{
  "n_layer": 16,
  "activation": "swiglu",
  "norm": "rmsnorm",
  "lr": 0.00197,
  "lr_head": 0.0181,
  "batch_tokens": 32768,
  "doc_mask": false,
  "steps": 13169
}
Each number is 200 + 40 x the weight over its row's rms, rounded and kept within 0 to 999. Layers, rows and columns count from 0. The size before them is the row's rms in percent of the matrix's.

# layer 2 MLP up, 448x160, rms 0.0903, rows 24-37, columns 80-159
100,149,176,97,238,191,193,149,169,240,241,200,215,225,202,224,223,111,266,174,220,210,180,208,158,225,260,218,227,161,167,202,210,171,128,187,208,176,142,174,163,265,178,206,249,229,161,210,179,165,190,212,191,248,156,244,145,193,198,204,208,204,189,195,183,260,218,160,197,171,220,255,171,176,204,251,246,217,179,216,222
084,154,225,215,236,112,181,175,173,249,160,242,208,223,185,114,210,231,231,147,193,194,282,225,134,204,155,188,278,216,179,238,169,206,205,206,157,224,278,203,253,188,217,228,216,187,135,170,198,169,274,226,234,278,171,274,217,209,177,156,193,237,265,158,124,194,199,179,161,158,177,255,146,208,140,202,179,183,188,235,220
087,202,225,290,138,203,161,202,210,195,195,183,171,232,164,146,203,205,218,187,259,186,231,192,145,190,253,254,221,260,233,105,224,215,234,235,73,240,289,155,251,160,201,196,194,207,165,235,270,217,232,190,184,207,209,190,213,271,220,151,210,208,254,163,175,150,200,146,205,177,207,224,159,187,138,212,196,178,190,150,151
100,233,160,176,194,249,181,165,214,255,157,247,212,168,246,174,191,221,217,194,218,244,138,165,148,223,253,228,146,193,209,187,181,226,173,256,272,231,219,189,211,137,144,124,196,168,102,220,155,212,158,160,115,133,237,198,260,181,227,236,242,197,277,282,171,110,233,162,220,141,133,171,121,187,223,168,172,173,208,238,183
100,243,176,252,245,197,282,167,173,219,168,238,232,191,172,244,235,176,165,169,282,179,237,204,174,209,228,198,232,220,130,283,231,242,149,146,149,221,240,175,197,112,185,223,180,171,237,214,238,142,203,267,238,134,220,121,192,170,196,166,178,224,270,128,183,169,148,116,174,178,173,186,233,117,169,261,237,222,195,218,236
107,243,123,91,74,223,245,243,193,209,127,173,245,194,221,157,189,204,314,195,194,227,154,179,183,203,166,198,167,214,204,218,220,158,192,200,244,168,191,158,216,142,249,198,189,198,202,237,193,215,104,235,198,181,189,176,235,242,189,251,216,156,162,242,250,223,183,168,164,199,226,186,219,217,226,174,80,227,225,199,247
098,161,113,184,242,234,138,191,272,243,208,213,187,78,266,197,185,226,220,218,222,199,162,209,267,183,203,216,158,200,207,148,211,197,224,214,277,174,199,200,173,163,166,131,227,176,234,297,246,156,163,178,207,148,196,231,234,184,251,207,208,175,203,237,228,214,172,242,226,228,193,285,219,177,199,225,169,161,230,151,160
100,158,145,183,222,168,209,180,163,272,250,204,165,194,203,154,228,222,301,247,231,238,145,241,195,236,190,174,249,239,225,229,190,197,144,219,212,201,224,150,148,178,184,171,211,204,198,199,201,272,266,283,234,241,240,223,209,169,210,240,208,203,158,128,192,207,178,168,203,290,135,187,148,175,184,219,222,240,184,188,203
098,164,231,199,124,192,173,199,193,177,211,139,187,275,113,134,173,209,266,212,270,191,184,222,188,196,177,162,222,236,244,197,213,141,208,178,207,225,217,210,183,215,236,224,179,177,230,196,209,155,173,147,127,208,272,270,213,252,214,141,177,224,250,181,217,240,166,221,204,169,203,138,161,85,198,193,167,278,178,204,207
101,202,284,221,164,251,243,132,181,213,234,210,124,256,127,200,125,215,243,205,228,192,193,262,198,144,224,156,180,163,204,161,249,217,254,223,163,269,223,167,202,169,240,156,169,227,107,261,252,108,210,148,205,123,162,279,168,169,201,251,228,160,222,151,219,232,169,137,209,167,195,204,196,182,167,230,131,238,195,169,224
097,185,176,198,251,199,226,185,175,154,181,274,210,166,253,135,183,182,215,208,192,134,191,99,258,240,229,212,212,240,164,289,203,188,185,211,212,206,188,165,248,267,155,236,198,151,144,158,201,188,263,230,172,172,240,159,151,251,241,216,254,158,137,193,153,209,211,233,169,232,170,146,219,217,199,177,152,139,194,268,180
099,210,217,124,194,220,128,172,256,302,155,237,232,254,177,194,243,226,220,162,173,161,204,218,189,145,205,201,236,219,213,210,232,252,192,225,259,156,182,184,193,178,270,127,189,196,223,207,190,208,201,246,232,237,184,219,180,243,207,192,111,225,238,186,236,124,153,154,183,214,169,236,169,227,202,268,209,233,219,194,224
102,213,161,190,173,190,204,193,177,186,158,232,263,236,210,207,187,138,204,236,208,168,121,192,207,203,114,234,216,286,302,316,236,198,178,161,231,147,169,203,206,201,177,187,170,168,259,169,156,160,221,114,241,199,198,219,199,145,180,262,170,139,215,209,230,188,182,217,237,178,156,151,104,149,206,170,146,277,209,218,204
107,153,236,197,175,219,171,258,221,174,170,256,240,194,189,132,189,197,145,243,305,188,210,235,171,185,231,94,266,252,191,188,176,196,182,188,102,167,214,206,219,125,295,211,173,252,234,142,256,178,220,162,186,165,157,182,230,148,208,212,174,248,184,233,148,179,217,146,165,180,174,168,223,152,186,179,180,229,189,204,216
# layer 2 MLP down (transposed), 448x160, rms 0.0889, rows 24-37, columns 80-159
104,154,243,285,206,153,271,169,224,180,177,277,168,203,244,221,177,199,202,197,170,237,256,268,207,220,130,174,271,185,163,277,177,266,209,175,146,288,226,218,160,195,149,223,201,191,167,182,232,220,240,272,186,166,212,220,300,188,216,167,199,229,228,164,252,261,210,161,198,236,172,230,206,184,166,214,167,268,128,215,186
085,167,155,175,255,181,230,114,155,160,195,119,205,277,253,298,281,185,192,217,186,179,182,169,262,177,168,173,106,134,208,211,231,221,188,226,258,157,151,169,219,216,166,172,220,226,246,245,170,223,182,200,187,208,228,210,177,170,225,204,220,146,160,255,171,260,206,226,149,255,201,187,222,223,201,182,210,175,215,157,196
085,182,217,158,208,232,187,206,264,239,148,206,207,181,221,157,193,159,146,198,198,186,252,175,258,190,152,217,201,114,170,221,256,169,190,277,246,208,170,186,151,189,252,164,212,170,215,209,178,207,131,186,123,158,196,251,208,186,170,239,241,236,198,162,114,216,219,226,189,185,190,198,170,226,281,196,251,181,219,203,177
100,234,172,244,182,168,229,262,252,171,198,172,219,166,89,245,187,204,162,191,208,179,260,214,169,252,209,169,170,187,224,244,184,263,273,170,216,200,194,219,86,230,219,248,195,174,243,191,201,201,137,240,160,219,236,192,184,197,249,110,168,203,163,157,217,230,135,228,187,257,199,247,260,191,219,146,177,186,216,196,181
099,164,124,235,212,163,213,205,142,177,264,102,136,223,212,162,177,204,213,154,234,181,189,188,178,173,214,144,173,118,206,178,233,161,198,172,267,229,202,206,162,211,252,193,212,203,251,227,175,192,241,123,145,180,201,235,231,297,223,177,176,205,132,186,220,203,256,219,245,202,127,155,255,183,192,188,159,273,204,140,126
107,146,181,222,158,270,132,189,209,231,208,98,178,238,185,183,225,196,235,180,179,209,204,168,201,219,167,238,238,230,238,236,217,182,178,312,129,171,171,175,287,227,135,123,254,187,223,241,128,198,147,251,185,184,212,200,188,175,133,140,237,186,201,318,186,259,237,86,165,198,204,161,249,147,230,176,248,220,223,132,168
098,278,186,232,248,164,167,153,189,184,178,213,243,181,181,212,183,202,189,197,175,200,200,150,129,239,205,204,251,162,268,169,259,161,189,185,221,193,159,176,268,273,168,159,159,185,191,223,193,190,220,266,174,236,203,301,214,181,196,215,200,194,261,214,109,252,242,179,159,184,212,198,213,244,173,194,212,179,139,250,237
101,198,199,220,174,226,249,200,239,210,146,194,225,162,234,113,213,204,152,201,300,225,177,257,149,136,232,172,213,161,154,200,231,196,243,228,268,215,235,197,147,246,160,252,253,241,203,179,168,261,203,177,133,166,160,202,140,163,248,184,240,144,202,142,185,226,225,142,170,307,157,214,273,194,145,153,226,254,187,165,142
102,225,151,164,259,260,184,203,164,192,169,213,162,167,205,228,174,206,203,205,141,117,131,201,199,262,218,228,185,185,206,119,113,209,251,237,184,234,227,206,256,116,245,252,237,151,190,193,188,227,179,195,169,163,223,223,259,178,297,207,219,193,203,182,220,168,201,133,204,255,222,242,230,226,218,289,287,172,211,185,152
102,194,196,189,138,172,221,184,244,184,259,258,217,187,155,189,247,252,189,138,206,216,181,275,221,157,194,210,196,148,215,221,216,189,212,246,223,231,135,209,364,187,160,176,190,149,174,202,212,215,174,200,205,170,229,208,89,231,266,174,220,203,208,132,196,202,250,237,256,140,234,115,165,204,240,201,145,149,224,294,246
099,220,214,183,185,240,281,222,257,250,230,207,158,237,183,260,144,161,133,172,215,144,170,185,178,187,203,223,230,242,189,248,222,255,195,226,219,150,200,160,184,173,245,195,206,212,192,202,192,140,297,166,224,233,233,193,229,184,185,156,210,157,214,217,214,180,198,232,161,216,174,180,214,183,216,278,160,209,128,198,272
098,179,146,217,225,165,225,277,233,140,229,196,242,189,237,137,247,217,134,200,189,254,162,204,235,189,256,179,246,151,194,145,215,207,209,243,239,140,147,301,327,194,157,254,193,207,208,239,182,197,182,263,227,242,206,210,175,238,91,162,224,262,180,263,168,230,159,270,190,241,275,124,153,222,222,159,139,246,166,212,279
101,204,210,226,249,188,284,197,201,205,233,224,187,249,189,217,165,214,171,223,294,164,218,170,192,303,231,186,215,195,154,142,140,208,230,182,133,156,145,221,244,214,269,206,208,191,262,277,240,221,239,164,272,139,144,147,218,192,202,269,218,227,236,264,247,160,140,172,206,186,192,213,204,145,153,254,270,210,271,188,260
111,211,209,176,306,262,221,236,198,214,184,242,216,233,219,171,165,216,206,164,241,114,273,251,244,210,173,120,216,174,180,197,210,210,180,206,154,258,210,183,312,153,277,199,203,240,223,222,197,255,190,219,264,168,162,270,181,243,180,180,201,159,166,199,194,236,134,191,216,251,287,231,255,157,196,258,170,179,152,220,164
# layer 2 MLP gate, 448x160, rms 0.0918, rows 25-37, columns 80-159
083,285,204,303,267,232,247,140,217,174,207,203,154,138,218,216,169,233,215,203,160,177,156,144,204,205,170,185,128,146,228,208,140,189,199,236,176,241,258,130,242,230,246,191,279,265,146,180,194,224,145,210,186,188,175,167,185,199,178,177,179,215,287,241,273,183,212,210,151,156,215,205,172,201,177,167,244,193,247,147,180
084,197,265,235,242,107,229,230,255,243,175,264,149,154,201,181,145,214,221,161,164,204,238,251,155,215,209,138,235,235,140,225,152,121,232,247,190,232,251,143,239,235,150,201,129,262,120,289,232,154,210,233,226,193,169,173,243,196,257,180,173,207,177,233,208,242,287,194,265,135,200,201,254,245,195,223,161,196,235,135,171
102,293,167,227,228,183,177,263,208,185,174,192,215,195,137,232,277,183,179,200,191,217,188,140,184,193,195,131,220,186,252,229,193,224,236,241,254,152,136,185,153,168,125,288,164,188,300,229,206,180,171,218,228,246,231,235,260,139,182,118,207,220,171,183,211,178,268,270,151,191,163,176,217,227,199,184,163,170,180,130,217
101,175,159,150,150,273,188,224,237,225,184,175,213,224,203,215,155,203,63,219,295,242,120,286,240,185,164,217,182,196,193,238,264,240,190,190,229,160,201,144,155,135,189,193,166,184,206,115,231,266,169,181,228,166,242,191,206,175,180,135,169,182,302,198,227,259,180,205,207,196,263,190,253,208,217,217,224,159,209,205,172
114,165,210,214,208,249,159,222,143,278,209,150,234,195,241,241,251,229,184,213,173,233,216,101,151,227,191,257,281,173,153,219,188,172,222,360,204,149,194,188,199,242,162,223,226,228,175,233,194,243,183,189,188,164,267,233,235,204,189,159,143,260,200,241,178,199,249,162,198,168,219,150,208,169,231,153,218,191,195,113,202
104,177,234,285,173,182,244,229,245,201,170,216,194,258,211,278,184,154,143,224,94,191,211,154,200,227,183,254,157,226,212,223,115,194,250,184,265,202,230,167,179,146,175,171,150,150,194,194,148,157,201,230,259,265,224,173,315,141,191,199,168,285,195,249,174,167,198,192,160,224,206,261,255,229,217,181,224,281,248,207,255
103,134,122,202,190,182,166,199,196,194,252,170,200,281,202,217,167,177,208,306,94,125,240,223,175,263,130,209,164,246,209,250,220,176,216,132,202,189,155,242,216,271,189,172,189,214,243,223,173,214,181,228,220,264,278,271,214,250,197,248,206,256,167,247,155,221,120,200,237,202,202,238,163,164,221,250,180,180,186,200,238
101,278,190,98,176,246,155,237,243,209,107,161,231,191,217,150,172,186,195,245,218,148,162,144,198,234,202,240,257,182,262,249,175,205,264,178,203,180,203,165,211,230,148,162,257,227,197,172,185,213,207,251,298,254,206,263,233,203,209,148,178,195,163,225,225,221,195,262,236,195,219,144,210,202,249,239,148,231,132,258,181
110,257,272,202,174,180,182,162,100,204,282,113,212,168,210,264,133,178,250,146,224,194,231,265,153,201,157,116,197,227,203,235,159,124,216,229,211,141,193,227,219,242,173,177,196,243,212,223,210,128,222,184,157,226,182,223,159,225,168,228,255,164,244,192,202,181,259,197,149,164,138,129,246,201,224,201,232,234,149,187,183
106,142,202,216,162,177,157,221,188,256,260,162,172,200,232,194,188,158,154,224,222,283,181,247,221,111,182,245,240,157,174,206,195,191,193,260,205,178,239,204,176,205,148,185,183,258,204,224,210,144,160,209,188,241,177,243,171,181,150,239,82,267,230,192,189,204,242,197,255,212,242,229,173,244,247,219,197,189,214,180,257
082,226,252,220,234,206,164,238,145,143,222,76,133,184,207,189,200,158,103,171,223,227,196,219,273,239,240,187,173,171,263,102,220,236,152,169,123,176,227,214,249,152,154,243,264,199,184,156,266,233,186,219,221,195,219,195,207,164,208,228,244,161,206,259,230,281,262,182,245,164,166,221,233,227,203,166,216,158,224,191,185
106,194,270,190,209,199,132,283,200,179,232,152,176,202,244,214,177,219,187,183,282,164,159,275,194,204,277,166,154,155,180,128,243,220,163,226,148,213,174,170,231,236,189,237,155,279,230,258,178,202,161,212,223,195,144,196,155,245,197,179,214,198,149,269,167,225,268,210,232,130,261,213,238,232,245,210,225,147,158,148,184
127,219,196,210,167,205,261,229,208,227,162,222,216,200,203,181,194,194,164,163,189,201,156,199,221,149,263,189,191,147,188,217,200,257,258,321,235,140,183,211,202,210,186,234,238,142,280,205,194,186,177,244,331,209,220,182,215,220,184,207,174,210,156,134,171,171,191,238,173,215,208,206,210,231,238,269,208,162,162,181,187